{"n_layer": 16, "n_kv_head": 6, "head_dim": 32, "rope_fraction": 1.0, "init_std_o": 0.0539, "lr_mult_o": 1.04, "decay_fraction": 0.561, "batch_tokens": 16384, "seq_len": 256, "doc_mask": true, "steps": 5809}
Each number is 128 + 32 x the weight over the matrix's rms, rounded and kept within 0 to 255. Layers, rows and columns count from 0. Numbers have three digits each.

# layer 6 MLP gate, 256x96, rms 0.118, rows 121-255, columns 0-31
134102148080068115117136109168169136110084142069107077074119131104127081062206136161098171062130
112123140163159127179154121124133131112085110161179135126108147169153174147108105186156092184101
107079093160184093113112115197178086175132087097122146037101145103151122117200159174200088169149
087073138156168128121122074141151129075150149136127176173094102199114120214126110111142113082149
087118199134147157112138142120101132099104095140162109103067158091203033088158135140081156145125
098118053183122073122109078102164095081091122094073085146066097100138125176144099095140101141140
134110192081125076122161108086134154151106127097128180144099146083179095110129178185146157125148
146128107170173132112136065141173145116157150115132109136124115134099171112103142122177122134093
100133181172108124087160075142102142147137088148117144081077086200119121115140184161112098153128
100109177168119097098111096148129105100111166119127136107113158119182177112148090171218171136115
112124142178125166071121102131121118119148173109148114128108187134127148131097177176136104122122
121105169118168099115157116196157139071145143085070133075155165080145148132122108130163129106130
166142155112086119059113050105132163104086146025136125164146109122088079168173188135118145110199
067146196134081148069125104145121133151059136044031103122047145114144099149143116082179114169175
129099128137125155122115104138177000103103083126070145079077147103079111069222163142159154159086
119133123109122076107131115132148142148111133119151140140072103163115124166177108166168075147092
115101117109150147091105132109133144157109218108184136172108123133069125147112109174190071129141
160156126104104153124143065182130090145102137150117173126134082163113034140149143158121046094210
059134112108085102185131098125150103076082185136105119150133110157144099142167131102141184076173
090169145144106123111112147170114116110077145053123143120098102096124154151128129120114118135134
073090139092122169090115097149139099141134174137076136159105053100152112174128188111116144145073
138131190138148136137118070148139103111161187075136127172089129177156075073170126117167104104149
114077177119096120146079080162133126118125144107146097159117086168174114169145117068109115068172
115058114147175122114148097159112102126104192130118170160068217149149125134107092112122147158128
073131177156050125153063121166111095090139153143103171118052147107101102131147120163115119113088
131114137160103089203121161148117111157115152116197141110102111114106141123161133153129094206105
126141171159090111115187119115097133097115150078091080166115156167173139111103123150166082117162
114103154051125125132214107062119143118098097172083150145033138155160147107145187126069129117126
111142173153146063154134082166155109187115158095066157099077087145145105161158114159120148141141
153159095091181074101139057169141147157106126057100121112080115134146161106126109094155103141157
095175151134145128115108113163096119107138077140121155147158128113115114126119137123175156129131
142106162153147114066127159084180159102128095077178124160122106110151108125102123186159119108132
123096155135125117085112151155161098140133115083180139146116118156084102131125101087114103090073
145117193148120118156079141129173071040121102063124129117128159119125157097157103151146204121151
108112071116090082164142201121143158109125113095123145169119189119122094143161127197170154126149
142095120103146139151116141186153115148140139142081127143093129098114136122164108162122104132153
125168110176100099104159121135126146099125175115107131136051159142153098092152214110134139038138
086077108125134142154146097119160138117095084130132174079144128196135160101182169121077087121164
109171139117155107150078078177114083078149133154096097083122156159109126150157142144177097162089
081189145114210142091208088107151070139146147054087122101116103136078116166149202167151123101119
121175120106079081133113128159122096125086112064098170143112118132156133183163124116071087145188
107065117079127128099194054154138126073147171126128095099151132132167126167187194140154088092153
084143120174143134111116098089095099137134161120066122133080140167114134147130132115137073104171
088156121129158185094194107126075069114101090155122162177166140148153090195143140159082139137179
116112105127098068124134138113153142131128164110164159180151153163110169157153146130130084113138
047109152069143040093217137163084103149111071161116208204089127115131118138137131112138085088152
113143157194152194144141088154060107102079112143116170131139179080121034106119099161148124110083
117111111121131153115209102142102084112129134108116191119188138080089081100152127198164135088124
110106143074152117131103130128167099103111086121107164131120086119129103127089103171148094138123
130100113134168147144104097194098101156144150105084108125114150152209084066132095129125048134164
107085113101122135077143081143129074123126087082159138143125173145136179113098160184133102228157
158073114159103136130114134130125101119100098142074181096142113176141108138203119143150040147132
089142122134135111169114145155161106133124089096055145160110141139189127149209143063128127121122
137148152161171163123075129113109134077118086126141143085156144116185095102117164149170068138112
128070140115149084128110154161138140088134140142130180093133128133119106099145146111175117139134
098164134132042124115151102149181074075129134096116125110066150099195067084127109121117152158156
091186111133107153117111119180120119134159114121138129119108153140135116082137055108099125132142
115107151134164152112140106134071118115095166140119098162106153074102151131124134174095158148114
097119129154187083169129112117119070138081076117094140119103212228139088090127134090149095147170
082112116157132106147109114118135153062069163099181090145077108175151112097157110177141161123137
128071182134161113084117165133130121106070146135129105139167165130162169150147119097117124103152
126177155096080135198135157099152145109123146101084144139145134146093164159134141103048085114154
160110190095126131071109062104100109081082162130103126102109141115171071201137147097154149085108
103103186180120111150111131117074185133113106097150139164064147128046154145168108117124112133093
141086139078150099150176142105101090135110097089076220174151172145127124150107183133166132075086
078188117088183074186140094139116100135062141158110129159106090177116100137164203160193170113122
141120143067201112158150103143095099132082123100158130133107098138156111122139139104163084099100
109123133129176157090125106117154152155102159124145134179141137144132145112127194189156043113158
085126137158138182111117105191190061133132080071120158124040234135124111146162174078147112156113
077160183189136105120129129155089111141021132111085106105089077157117140174196146129137096140152
167111153122108155102174122172164121116123145103127145079141096186172125148111135152198136131194
143098111216135184120087099142149161131044125128115196140125082156106096102253144105119100129132
160107202139118087129095051136131098150152136127137089157104104131106119120136181181166107087102
122139170135115086160127118158077122084106162100159138084129154133162142103128124175165095099163
095168121140113094113140112100133114105054076103072116131138102208109170171149109171134151103119
138128101176122164161140112193157136111137136130119134170162131096108122102145127168185127148136
107096101170095105098105161114133106127125143127170158160094127144139134132141101175161110109137
129108190145119160077100057154095100180079111092158145143100161159122120124138200137152082153131
060141121073119076084135136171108122095134091050081137152126121083162151112176096124182168089145
143137120110091121123130078137119139098069145110180127159083139146140194097152150143093129100067
106115149136080100096120120161093158160137164129173151173121151099105093131156158187114099094112
109206149111103138126134098152095139139114139162110169145143130141162139123135111069120158107169
095116147155147143136117096087162092089125067082104119103107112130122128144107142099185150102162
099147181154110135100167110155205145109166082101117163132106135121099122119093104144183140094175
159062160201134160119097121158085094123129134165130154188139131110128130135137149159125123136138
112161145093135167142156149099124112064126077120131132147130142136054091181098108086094131133116
175111120148099088131094110196149069131088111172152111103131168126167108072111130135157085159130
133129130085091126151142137114113198103072154108116162084130112164134077143103118132192092126195
114152187107161087093112114128160092126100104092073139122101139138100097112160136081154150178137
120087148123145123128113072112180141100138188068096084108089147111141121045117132115206101123155
061101124104154115118169110135148051133096123150146204104161149170126116110151130210093134103147
087117184107135118157129108098060137100115136126101199168117150096159126139069154139140177157151
119065129148102100106114150123157111120107067151095117104103137117127081167214144159207153108131
083154158113083157044142114205118163089123159099122159121132156134143100139155188124144106092124
171114085179167160077155108146209088075108153141131165127119208090137108108136131127163150150096
088150117109104079086065122174117095226087149127090096159105097157149123071115173127117084116144
152120139156120099128129106139102100115107046116147137100091165152195136115113094121164141122111
114189161119098117074143091175095145097154138117127117111141115102121103156153133148144121147120
120175083119089133157181109126156120160112136160127129175152109098143161144145157113180144102157
034092187128114122153184136102164105128121152139105100160063125159166146066145158147158116103153
134102158147133129107087120185096050110138113099039110129108103115115071063138186115156135128190
170097129136140101128104093103172153066092148118113134105135180107142093129100101129128119136125
145061213136151114124140089107143132146125144126137105141083156170154146114077135120104126132087
074124217184142124133101112143166109145095125136088118135139161153179138106080132106126053137117
047129106139174181145082090141115157145115130099177171153102164152141137078205171119169103153120
149142093181128084171138104105166125078120092102164098128076202136126120132141087144149088167169
143143117179073127087155105146141118068099148141101164146146127120136111129139138114133111094151
127109092155114148108147099181123079173100115143101155141095114195134118106126079095113111139124
139108155065162066112168103158107089178060127089127128095114147096077112136129119159109107198072
144140112145111138155168170112124145104131121111105147160081191149121130214128164085116122140158
106109107174141102079098126107111107155071120112108103134122148161086067157135149158167024192082
111141168169107137199070088161111114139123145115151106151089187155194130164153124187178144100093
073110133141172120082130140151118081175146186046078135130077159110136129152162141070164177104101
163192135100161088101111116140160167071096121102130156134119107201043161118137168125095088082175
068141124108149143018117111126063156093084131079126143075119104139105134078120174097189136185175
087151173148117130121116071166085087150093071114147096140111081139142140115185173098145153092140
055198180103126076169153114132142112188087129118094110125046084206154150186194074095132127040092
079074166117075182093192123100137121135112160120118119110124186128067129096166119193103103117116
128116111122147075167154114102124147095090141141151124153107118111192097109163083189127104086114
147126096136084146124073127153065089102124123049163165116155096123141089126168150138139089124179
135138153180091082140095115183111135152105088110141125134085129113138112128124109128113084142084
100094160112135144074149097101134162152134141151093159133113137189175175149164113176139109136124
148134169106116135138118126172139120087123108123103176147131125124102115177197126065191113105207
102102182115106085132195137148141138077100134047123095141143147102173124104118075104118136088141
105094160141068102119138165134131148170083115129113175126097145135106052119092180166187125139108
082106118138210164116118146118093142156062182121131159184128126112124193106124170070094097131123
025155141146118176107164058122196124063076119086123119118107164156184093085148131095119115126117
147159158109141085132110132070119119132117153116132137162079132175148122152131131126086082094124
115161127110083129103129133149140119167110129080120132172113177089091091080139129146093132071123
162132106122143104122111128135129186146066127119116171177068108131105142162101134118094078169102
106152145116138122146145101189181134117079115126138124142069135134165121084093142189109127165115
151118162121092109069235109124143120098140145119158139107071111123144044118136110137120136146109
092116111112128110110078045130108132123105071105126159139116132174109099091089222067096088146122
113079117181097102122090092142170143114121134143103166102098147176100088122147086102135128109135
069140142109147163067106127102085129133129159150092135083122066178056091146143198091110123118137
# layer 6 MLP up, 256x96, rms 0.105, rows 121-255, columns 0-31
137101173175135137162204141116114144084150126121141132084104121167120147106119095126104113116086
146186137179151190096054164137140097143144104125183103108107078091161131071162126201177117159125
103103137130140220145129129134108098121159137106149154154132182159148165119064124121126132128108
026114180059105132144139142182116154157142205162143155143135102046178143118096184186129124155161
068068203138219128168075097108137152124125180113137114148135099130148131065125171137176141157139
160166074124136116080082113141077133186119186093100147158180116158116096185127133143107104063151
146104115131126137179135112159175145127093155092126149149145160126112098068240151092116159170171
179098095106108178135174082140134113132172100080127119168155113051130120081141137130116194106116
103121107067117172109122146145122080155134156064136153142072129132156167158171125114136157079194
134139106090175144094157150103118185133120073126086137118183134152173147104135163089133172083179
127154098154108089167146118117143085171107151151145109122160126135131130159095092083185144163126
107067122099154118079162111126089132140116124142125127127125149147176097101152133112084135110127
183094084151104067161127132135092133135164144217133121106157153119101176201123152104150161196129
128151110087118170123160115145094146168140123205176121180193169101102079177129120105142117102132
164136214167136098161131131166218123148119122127136111141141113092105130142147149110141143150104
155127130144093151142079189159128127145110089184169088198143062058150168104126114109132087143176
080160090132118063116159136135100126124156143135095172102123138160086162175132133164183149178163
119131142151130125120093169195153159109149055154095115148150088082096095151146092135113040099126
067105116171124092161120167127157144132117132166214140136124070127100145147095094153109137130114
124120114120119135154171175179114132112182125122122091113179157091129192119118106133134130109160
092111180147160169125159119119094142121143147193125119116136105131152182133151082101103120185118
156110070175204093112075105095092145118136180106106175160128170126089105169070173155075110114125
166125128101136187158101161101126148148110164155124077164140104086098165141119182131130120188098
110097135178178163162104127162102123169090088136123134083163133173143162125187107163131096144188
155113125089094069176093097136131113153112129129165171162124088125085135141137174170073135062102
097074123139086142132138108159108161126168110089148140150157134126133096112206178058117144179137
085106130159107156148123116098102144154131104085112123117150154134097177109149133107113204139184
133140156085141093056156149142101135129152103074120067126111131140136138142069113096099115134083
161129114140116187114166069058083083143137159164120121089161144155170080130184161125166165060095
101083153063131098121115134096134153150135111121048084099154147116128082111108158128108079063114
159177115154182127115138138131146134184171077132180112061146115085128114091131118154179131108093
136126120134123151149182092130143134115081129133138104105148121147104140200177075156165144151167
107099177173166167123125158097090124162115127153117183123141121126137101086130134147102152149125
118120100106103113125158100167140130144172083116156127059101123136125093121132218132135145163082
112126083077132087148115162143144127072153152108149119100092139176147141122128101159101177084126
119064125120139138170131117136124131161137168186081041149126090141115114083116138142054136110166
078103089140139178137115130176113148144137111139087166143128103136144091094159134076099056169204
098083096129123143078094117130091131173166098099126079103154160152167131144136150144155077108157
111164074084145074125113141096100103129154118070132124137132138144090122159164121160111122183102
079104142144142090106129109111130164174105151084130131115096075162092140105111167059053097061119
115151133167107170072146107180146132147074121143138141166114115085123195121146217155131180149145
083104134049144096123137125083163117168175106082158127064097183106087120061078115125150128107088
097123132134125093126104122138113136155122124186115130158138094166156114129094099112054116130083
104096150126125075133111061067167146193109160123076189153097111203131077130149155115134143126221
116100096155183069114146127144108093090145115119138131151139136061119050134129095106102023090134
100125122119200101118121098108093115121118156094076153111149096159139165135167123107053128143195
083147158137110114131176063133033092108140158149148212161098110153113117129138176123089169166174
152110117090168180153133078130140109124128138135169152146190103159158141120105151087097159167175
117099131065119164163104104151126158115150046106112147081132171138138171114139123085128148098076
165145166120129080207095133153129124192086142119111138112133157103128120156120166152152131111092
097114126145082184133113134098175087148152154099099198077113107132120151100124122061100106173103
152141079108139182133132101152094172140199104098115163125112098119143177111150159155141139125135
110077158142153139116098101136149120119140098174093124130143074139210129179126157116073146161145
173093106162118111147067122042137147090121041066003147142126153081084146128143096151140189127110
139121164094138171177122110143120120142150099085155137093097099141163059173087142105152132104126
095081161098121138138153178122118168078097074132136088160059114164142141151162095071138179114123
114085130121109183171103138094136124181103084122142177130108167166098144181116157128115127113148
150121088164184111105143118131137105159091151114134037221053102107144097084159175116192159138133
144151141156114105163174108108117073085167148069127176056126168192126132127113147157121193145146
071125093149162105114146150139139110082107077155072073180170114064095163093116098124196133161107
148122100123128133151124100147104114083147115097164139128127152105063100181127098141152062160132
126067194142118078119107112125093143085122131159156145144125117085165095131135202092118132094096
198175133046140175081155151153148181134150099106128143158113125129104160114108197099142144094075
141078084112139139159130084126129152135131112165101119142093104084106053136141092124211154139096
159123119139145138135119119135142154123134079115102156157180190136115125139127188127191137140140
191109169113116122147087132135079106137103165157171066141093207084078110106134144105121107134079
111150119132169137087115175100130107115168116113093139082189167091167156151129122109120166117131
124137138095054113152098155167101094086056119112112136143123165166123124113197116160130145133108
168131121153127206148138103122150154139102195142145155149122129180164139134169127141142148121096
142140097179180154136218124173123131129136113173137086123139106167072123103110156117105086040154
102139105094129118193152115170096095205123206149117158162136115095166127110110096153146139128168
143110148142142066142126157153077119142103068175150156102195092151115109135140090134133115161148
154127196086072098138064070145114161169144163141150127112149108101141140164088165113122127070066
109151156212158161102045094098123158092087092160083118155143155100093147171104117135173169082123
099139167120114076182161164114096204215128106129162125189061121147113065139121185109113134119046
090137141099137081152110152214115143103130132172126104133143083155092150135072093176128150158072
138152139133190116133152102134136121110176135141139194081119139131105110130085130171077155108108
179157069108084139093154148114102144156175116131121164075135125087090089093102092167158148180103
174195131143191196140126117115108111100110131149102093099124121127134047120112163162100090192126
098128102114133110188136120090107162141096125073130134163086118118099159129167164115153071136138
134133135132113146085104195102152090107157135159117145133105075142102182136072155096164133187100
107113123133155092103157107134087088087101119116100048140128159130149116096150169136153182198079
161071125130178114152145086103119151155127109137181151102128082131077187114097081157164171174101
180128175123137113139120181128074117128136086129123142120185139099101074094102118189099125106095
148112194135116088069108173133075142146111142127112166104107147119160194105168158117109143153141
127083135153147135117112123178135154172138114106111168093088122128133131126172095189113113172141
138060077156087224082094106115115077127124132077085076108123154148158135165172164126120159148083
121119158076180125144102146160147143160121109136114063148137120161139159145158161171133104145144
193125139110052124134082125115125099121068094170173093144107132112181122142114171083080123085102
125091092058105121091105120098075145131126073138173132135095102145131125166130095138112161114102
152150136099161144107155185135146134110114122141126106147128164099100143146150113110183116169068
093081093136125079134112097144121109109096181118162112154112086126119117119108104131108155108120
095133164098170077090129131110158174164079146139156123101102129085124144104099121162131132078115
115147107106154128100092156124112158098148137063075076080172216104114146063151130177106123112104
139108125136134102085133169128122170142130134160181107122141117110123172113109100126070121160074
106130106144147152156106136125168155092159152199166113117192128122154148094113118131110146105072
150171107093062101168179108199138092155111127122131145104119184120175107114149102116140163167046
112116150129121148173137152079167108146103140162180121062165158151179151081185127158157131195095
119150105150084107111084117152083105110118119156084079152130093090092098126096127121151111127138
135186183225140116173058148113135068106104118129154126152106083131171131101131142208098133171139
135080167083114094174160109138090146147129151122084141094102069113091077190129122033152140151129
103104132120121147192151119119102150108131169158079114113186070147112113120124114110106121142190
083138112163127129121122044102090131113176166146144171166125068121143104153149135130126102177127
181144059084112112121145118119112097102105156116096177106121125132151167102131147117165126162158
123137135139056126143088156153124114174094130157120128123119066121159164168153131142183107107083
151104194107044161137144123117136110080076161088163071106124079125152118166119110112128144095066
155134075146154085122137100120112145160161177094196160116108103145170133110130102116112128125197
073125161069145119176119146139117124134100116108137103144139151018148184124155049186091067135102
098126089098186116143176139186135097113147156134080096117133155140150116108122118163121160067165
092105129120180164187166139131119083154138061094119099089158151078138136169189142119092108103111
152113112178064106112114164141144134104126123129152185105181133144124095156113110089064096104178
140121114120095148090135173196152119115106138130114068124211133138128098136158121118129126111111
171170117151185123112124167130098146152079189128118143190142061115078158073149113116125099147145
133065152108132160082101098106173105115150088099117113120176153140122144127159152174153160111137
149168080144098102165096083158123140099114096070088153049177155132112180094118122128139068170166
066178060101107144167106068135134112124176105110172099150147141091106128127127100115136110093169
119158174113093101163133104110121177132087085092136069166165118128143108139100142133031075096148
147121119142146177101115123117121109162067147151098149187180157157163090135126083138130084096167
085162051061184108167156148186094139134130105073149118144106134140122157186074079115159129138094
139135131083119116141134098179145129093126089124123111152131139142101120112109196126116083106120
073145082113110114158119151134161135105124183135108086123153128093148134094147166117097130130184
133132120119084125125155096140075099155180070119100104115173093144108163088049095115129145134145
127115155062144153146132113141072152192166151126138145209136145092106160115088181148164112095118
121127122114142098140146096112167095130109102082174086170130131160124153089063098130077163098113
130122117110077170132085147112134116085117183159058114143106140097078148169084106154153131157144
097140147202154138152170155114146152103120174070108128162149170157114099175108123153136139102161
135108106171110102127157097146161116136176105108137104125094106082140117150121149115129180184091
193107139162122123171128115135125190140118141116109107108048170115135087147122184118151121099108
153083111144134128167135123139163087146137132120124143123140122123165106110110117111170119169078
115086077202139108140044087140149169118113155206128198166096096159131145123134125079118126140091
199085091148164185124144089075108119137112161102089143058119125133100126181140139159130151128057
107121115110079105082150164095144114198102106099146114094110095112137098150111155096114092120090
114144123170115107162170147159156145115122077028147048159137156108142154090106104098158139116144
172142161129119134114097115196031094114147146230094082139117128112113094104175106131091140171103
096058161141132122132105099112145192123148165146120129103123088103184125147185161064164097120096
# layer 6 MLP down (transposed), 256x96, rms 0.102, rows 121-255, columns 0-31
122096160085141165086146085142149124051206100096122116120164188088089075139148155170077102145132
154203090201154159150104097124141134158124098143167127137147125163103065130134124135113115096099
101151083169077114127072108171140114152118077120096166089112121089141082190160073138134098091110
107164071135077074095060134167143200190129172063177112086107166186099128112095148100145105113176
085156234188152144142109040126124116099151208160113113135160131171120070114108117110106104129081
159184132114078105154120161153162117157112130154179090095096139141144200163123129172151153069119
139150103123098107126158063122136109154059173148123120170100183065086126102153114088167160122144
161121160135119162091152150148145147108096076056147157140126105147080105195148072102111139153170
174167115190174070113084142128160221121101143127145090088120120112167083135125116149168111121116
115149114131099146115145121125084140142114114098141124099085150082130196106136074117155149080137
190084052140190112100113148084120157143112123159166118107114153192137149123148109140125139096138
107141108125107070123107096151096072151126141126110132159108097130182129131128156117149121146098
119138139125153133103122110157095105127166126188128080119103138151115136171111108088118134083069
117204078129155146181108164085181115115073153128152090153157131171137164139047146190113159125166
122110111099162148161182188122191158098138102140186141151136111022150087091099100084171085127147
126116155158171153140156076145182124156116153125101119118081086127090069104115151142101163137146
119040138107175187159115116174094148091118087113124098148157141179128161039143165127120149136113
139085094148120107128168108121137178109132125152110089133140095154125191113108181145165070224082
227123156093102161105111110159116119106174124124140174113140157126051076118091095136154100114156
102203133136096140105103088124129078146112125106139043148095125151117094137192038175160119049130
079124123081105134132062109168091078126229163138079151125141088066190124175045176117120140114126
167115158169169081123153119139145101119121126161095078127127117162135108159093097174121108070152
192145114100094181162109124131117183145137111137114122087104157138123123169076183139148177180061
092111100120144149123118174143114143143089135134164173114137110110124143120175112151218145177133
074208141126194106151146132142150148119146161112126095118192087131160150125106136175101183164164
126149102141152173128138154142138176077135128132193122093098101154154124133144082125111139174127
088178172153113118121174130185134179133116086094118092122155111131163185134133116140167141148150
108166165178138164112146139143124134125095075163087124128169079117135081060070158098145100141166
154149133092159127182145154106168096037156091142159079130105166137165147136104144168094132043096
180095125116144097093121099160153134177110139098097140144143111117132188114085107147105108112158
160175146169058125124181151135134101105183122154135203099153128132114124143097101139196093128088
094103150148154159100130046131083176129110144107106106119165110105092157168158074171176131125109
097135066132103125134127148137177160136129049103171119115114113179117121120112151175144136178144
122112099079124134163199116132153139090147155108162098147112142106095119142125158069146089124178
152115194120130142137092115092127116113157140137150131125128149154121159107104136082098105103096
126168067104103127151086147067084166130127168138147129145232123138140156116132126134112125139174
161153152119131133148105144136159086038113113136148107134165140116205154088132096158114118152149
149120117169154104145126140117168140100160135141132115120214119130164129103127171175150082093175
157052086091137119132193130087128157181096115145145102187084112140128107146072147136079153121180
087136145092095181081183117109140104101147122141123169160131128162102188088146140146176115182132
096148117146117098235113134192113138124112167085101140117079150127110162144129116103066152154122
099127156116121129106122148157180169136106100121167065148096088150152113121135174118128161194133
163166169114130137132144176154143091129121170154117103154052180157122136096099097152091111092170
170114119122122140165155089130165131109174173153161126194145169046134150103086130087148176125151
094157075095119094110132107065168126147155149064149164112159115195140162149122122134120134130108
038142103090132111132094073154124066138122088141091129110157115136132150122110083096145110136137
110139144103191102063062024153132148171115119181152215098128084098133093120111135130136079141173
143130159155148146109102160143078115112103101161132107117081108179122148122157099105191129130133
120135118095128154178102107122106115136150111131154064170122154160156135125085133115107153124104
066107218143118134104131109124165090120135143068097149116060122156129103128125135096127075076177
171121198082130127125126119132083092151154121141147174101068121152153164104146194098157115122130
128093150115151153095141136157120185159141107134137090104130137128093194135095177142105158171127
137119125123190167133125195144164099174188127094134117103075104113139173174087087126126148091123
106148100095128215205092168112147143086158072093117144122099125165084159120105168129114165069107
122130123133138134173099118132110103132156154184128134135094071086096077121090160090158179115156
150130200099122155112086149146112151154133123144109055136083162129136177175136135143167134170149
166103147075144113128080051115124073085206148101109099144181160119187136133155099167149088109112
138113163148163126130110100128184075093136118108098135170132118131133119070151185131163178138116
123095152138114131155070054088134153134190112126126174148094111170109138173117099064143147148160
139128140146179125154127094105141153102140140079094133173198113137117064158107107108120171150168
091098125078147136112115164124129148135075194178099149114195118140158139133089132126184137125162
220164050142184123151130104087135146169133110109093104070161108148158084126108063169139169126158
119173144088139115120093112160131171173113165151181124122120125106103114152079149181128113031116
110107116100079101112090096212117154129105081165088150131073139111111117138050131110120145111097
179079170150124123142146160127125095109128136147093111064121189098109093163158063162163125124131
088153070105094090164125100143143168172105124126107149125139110176065127120159118162141161132103
082166088126130092088106168142090139124132095114094145103151127118164138105112168186186150098192
130161130129137150133096107095073097160128140084114162163129136182117090155105181096127064106089
099068090114166155124180088132170194067151172115080147113074091122116090122170079088163086191195
176058132092123175145172082225130128108171145081093158093127118084122129130114193131123180133122
141126107139099165146051145145160112136147146174107146145100052143125138109173129072122112100094
084160148130096092131159063128129083151084044165107154129158200186125120112176074141110127087136
226086164115122143117068108182120155158168139174123142155159127157136142196122144094125107103129
139144125152084106165130112186167046108187134096166126096136109103094177093101107111152122114102
122116120164097126091122082117168110130139195075068117088156168107091155143107068127162046084148
151142142133158175140150134098189124146130173123092157166119147149124165128165169065152087098111
157135140138141138104103153149146098155131164151084080179085121153167186104120204136112133123091
149155092148087082076143099138115142125162193112131126087136108095084112189099114115164132115155
179151114115122160131184131156102172084081140149118097099122133083132106158120113143109154175113
125139116097092125155131098117164139137096083132149160124149171180117176091179123053088150118118
080125130143183135077111116105088133096120128137072099095096207131135126159077143144127146118136
078157093099109154185148145117095137137153134128138162110133095132129143147149133175090117132085
099126191108162141180164136198106128143172137120102148142082124128042166064137073093142137156079
108149165095160137125173162105182134166115109141103143116074087120098155147163145155132072129156
067153136135074117114135168157095155104101143131092139165190092141090126194086085160144102128148
117175146097165118109161170070136085089086091107138048122160090092183160109098077133133150128144
165132119134096143093137123092110179098197121147117127095134121170120114126094136081145161163140
140124123174138137099115143212139086145123111100110129091073111172176151084189121114159120109148
186097135092128112106108122147136075147110076146161119158119127152140146060097149123081119094130
121081143141108121089119167183111149170085125148132125170131122069126123151148106151108106109148
126153108074112109102111022166114104110114113075152126113090177198079143087158127152135129125140
144130111141123126124106073136136090101091179032127068163119116142083062104196047137167150098090
127209094073119143171193154165160148163101144140108097116140093125146138133152139108078145127113
155065195154142109132144083064097059179111088161126057152077105159107130143095102142097132135143
080117109140177155134118146119187157143185106155151147086152164104129125153108098102165133170111
141091121132119167142146177121126177120193117116097094100193120118059172168176105141126178176130
118105095151146109129096098123165136172159124116114077077121113140080079149115163079107139177167
133084081113139134121145139080159098125104085134118146135107096143114115095116132096133113177103
111140164099144162125150112083148175177117113097129138150134126120143159064177128128109157119129
147137123185072105116192054183134160099113135138127132113171150180029162063172093151141100099147
124094106098164113139096137159091155116095160155103192158208098115150093123147102211149099105148
158122075148127179156122158151104179134122116127156156110179155183134149100129128172091138151081
135072131096129135155139137099109146145128105177189148168106178117118106148130125114118140123080
132140130143154138073126154112134173111177157190081122134086097100116171149111121156099126142106
139128180057137127129137098102097087109125176127072208059117059105196084137111054051173090121111
141114136135127130086156121111112148108138209155113028198168141065147175098135143174149112122177
166095053118147108057149109127088138093096158112159092143112176119129167109151095098149177146111
084088168182132127111128118137040105096131100088123072100179144073135141108144105088140155124138
128111096174133169166123141085093174138091130109147109124066131103086095085185169182139141145137
165179137117107142111083116077146166107094115129159085115184141138124223137144104124133126155092
112138084147146161116048168076120147165163127134065081106087146129136145142163200109093111127141
143182146102079090117174074104069129151098098106091102120118144137071086085107115123157131171154
100098121104098078111177166159076119162095132153173106141153103104212107084080148172164156132118
220108167117093094098133131117139134083152117118154140195099150205065166108138127111093130121129
115101134129181166139135151088151096117143037134175093126071132105198147124135162199079100079106
151120144137115137175074083127127142132079127185196084152120125112083144083106115109204114107169
121096109171130103079142127133143085103090157157093171077125138182120118120118099161130118171167
151133156112117124159100159135126100137080127128125038126161136100123089144174106125095111107106
116058100080119135108078148098108114093169076140065182087135190103105161046117175120094062139136
167124125082111122149111110119113113110135077145108086125107125109114154121111101157182143130122
094132196165100113157148130115178097123182100134131170150021108086089124169120128102133122109116
139125114134146147092069098090138169128125144176136114112081121117177096137091103167112225124201
159138128141131129161056124113069119181110179166145103156160137131149108065135200169125074072184
152133159124134143113139070118095210134081182155160151133092157098162089134122081052161114113129
188120096118124061154136157096118133126106080126124118144155122127137177085117142188094150148127
070100117135178171081159144113132167144137166151096074170144124108148147102115105161107117113163
164096144188177079150158100149094139108133108179179155146090093128123097163083120081192098104138
130102179123131075180112116150093115113204101147160153089106099049120139093124133126157148108131
073138131115135111135144140138122156146103096117153063120073141129087128106106108081152113086114
180105210091089129173163068101154103160140145101128185102144150102096141139190203079118168175117
147116137125116154090173147112082104138141122141083167132123137118156154142093130125113076140113
105145187127137145124098131112185161084183059144140083137152067081114143098125240096114146133164
163163170178144130184185162132153136123068161099162085106126120170116123083096129191150221092102
177183130112129171157097127179145089096085141164132155134079122106097127114159130126112168159156
067133131090110168133148177059090098106125176101122164117113114122121172101115102125198148157121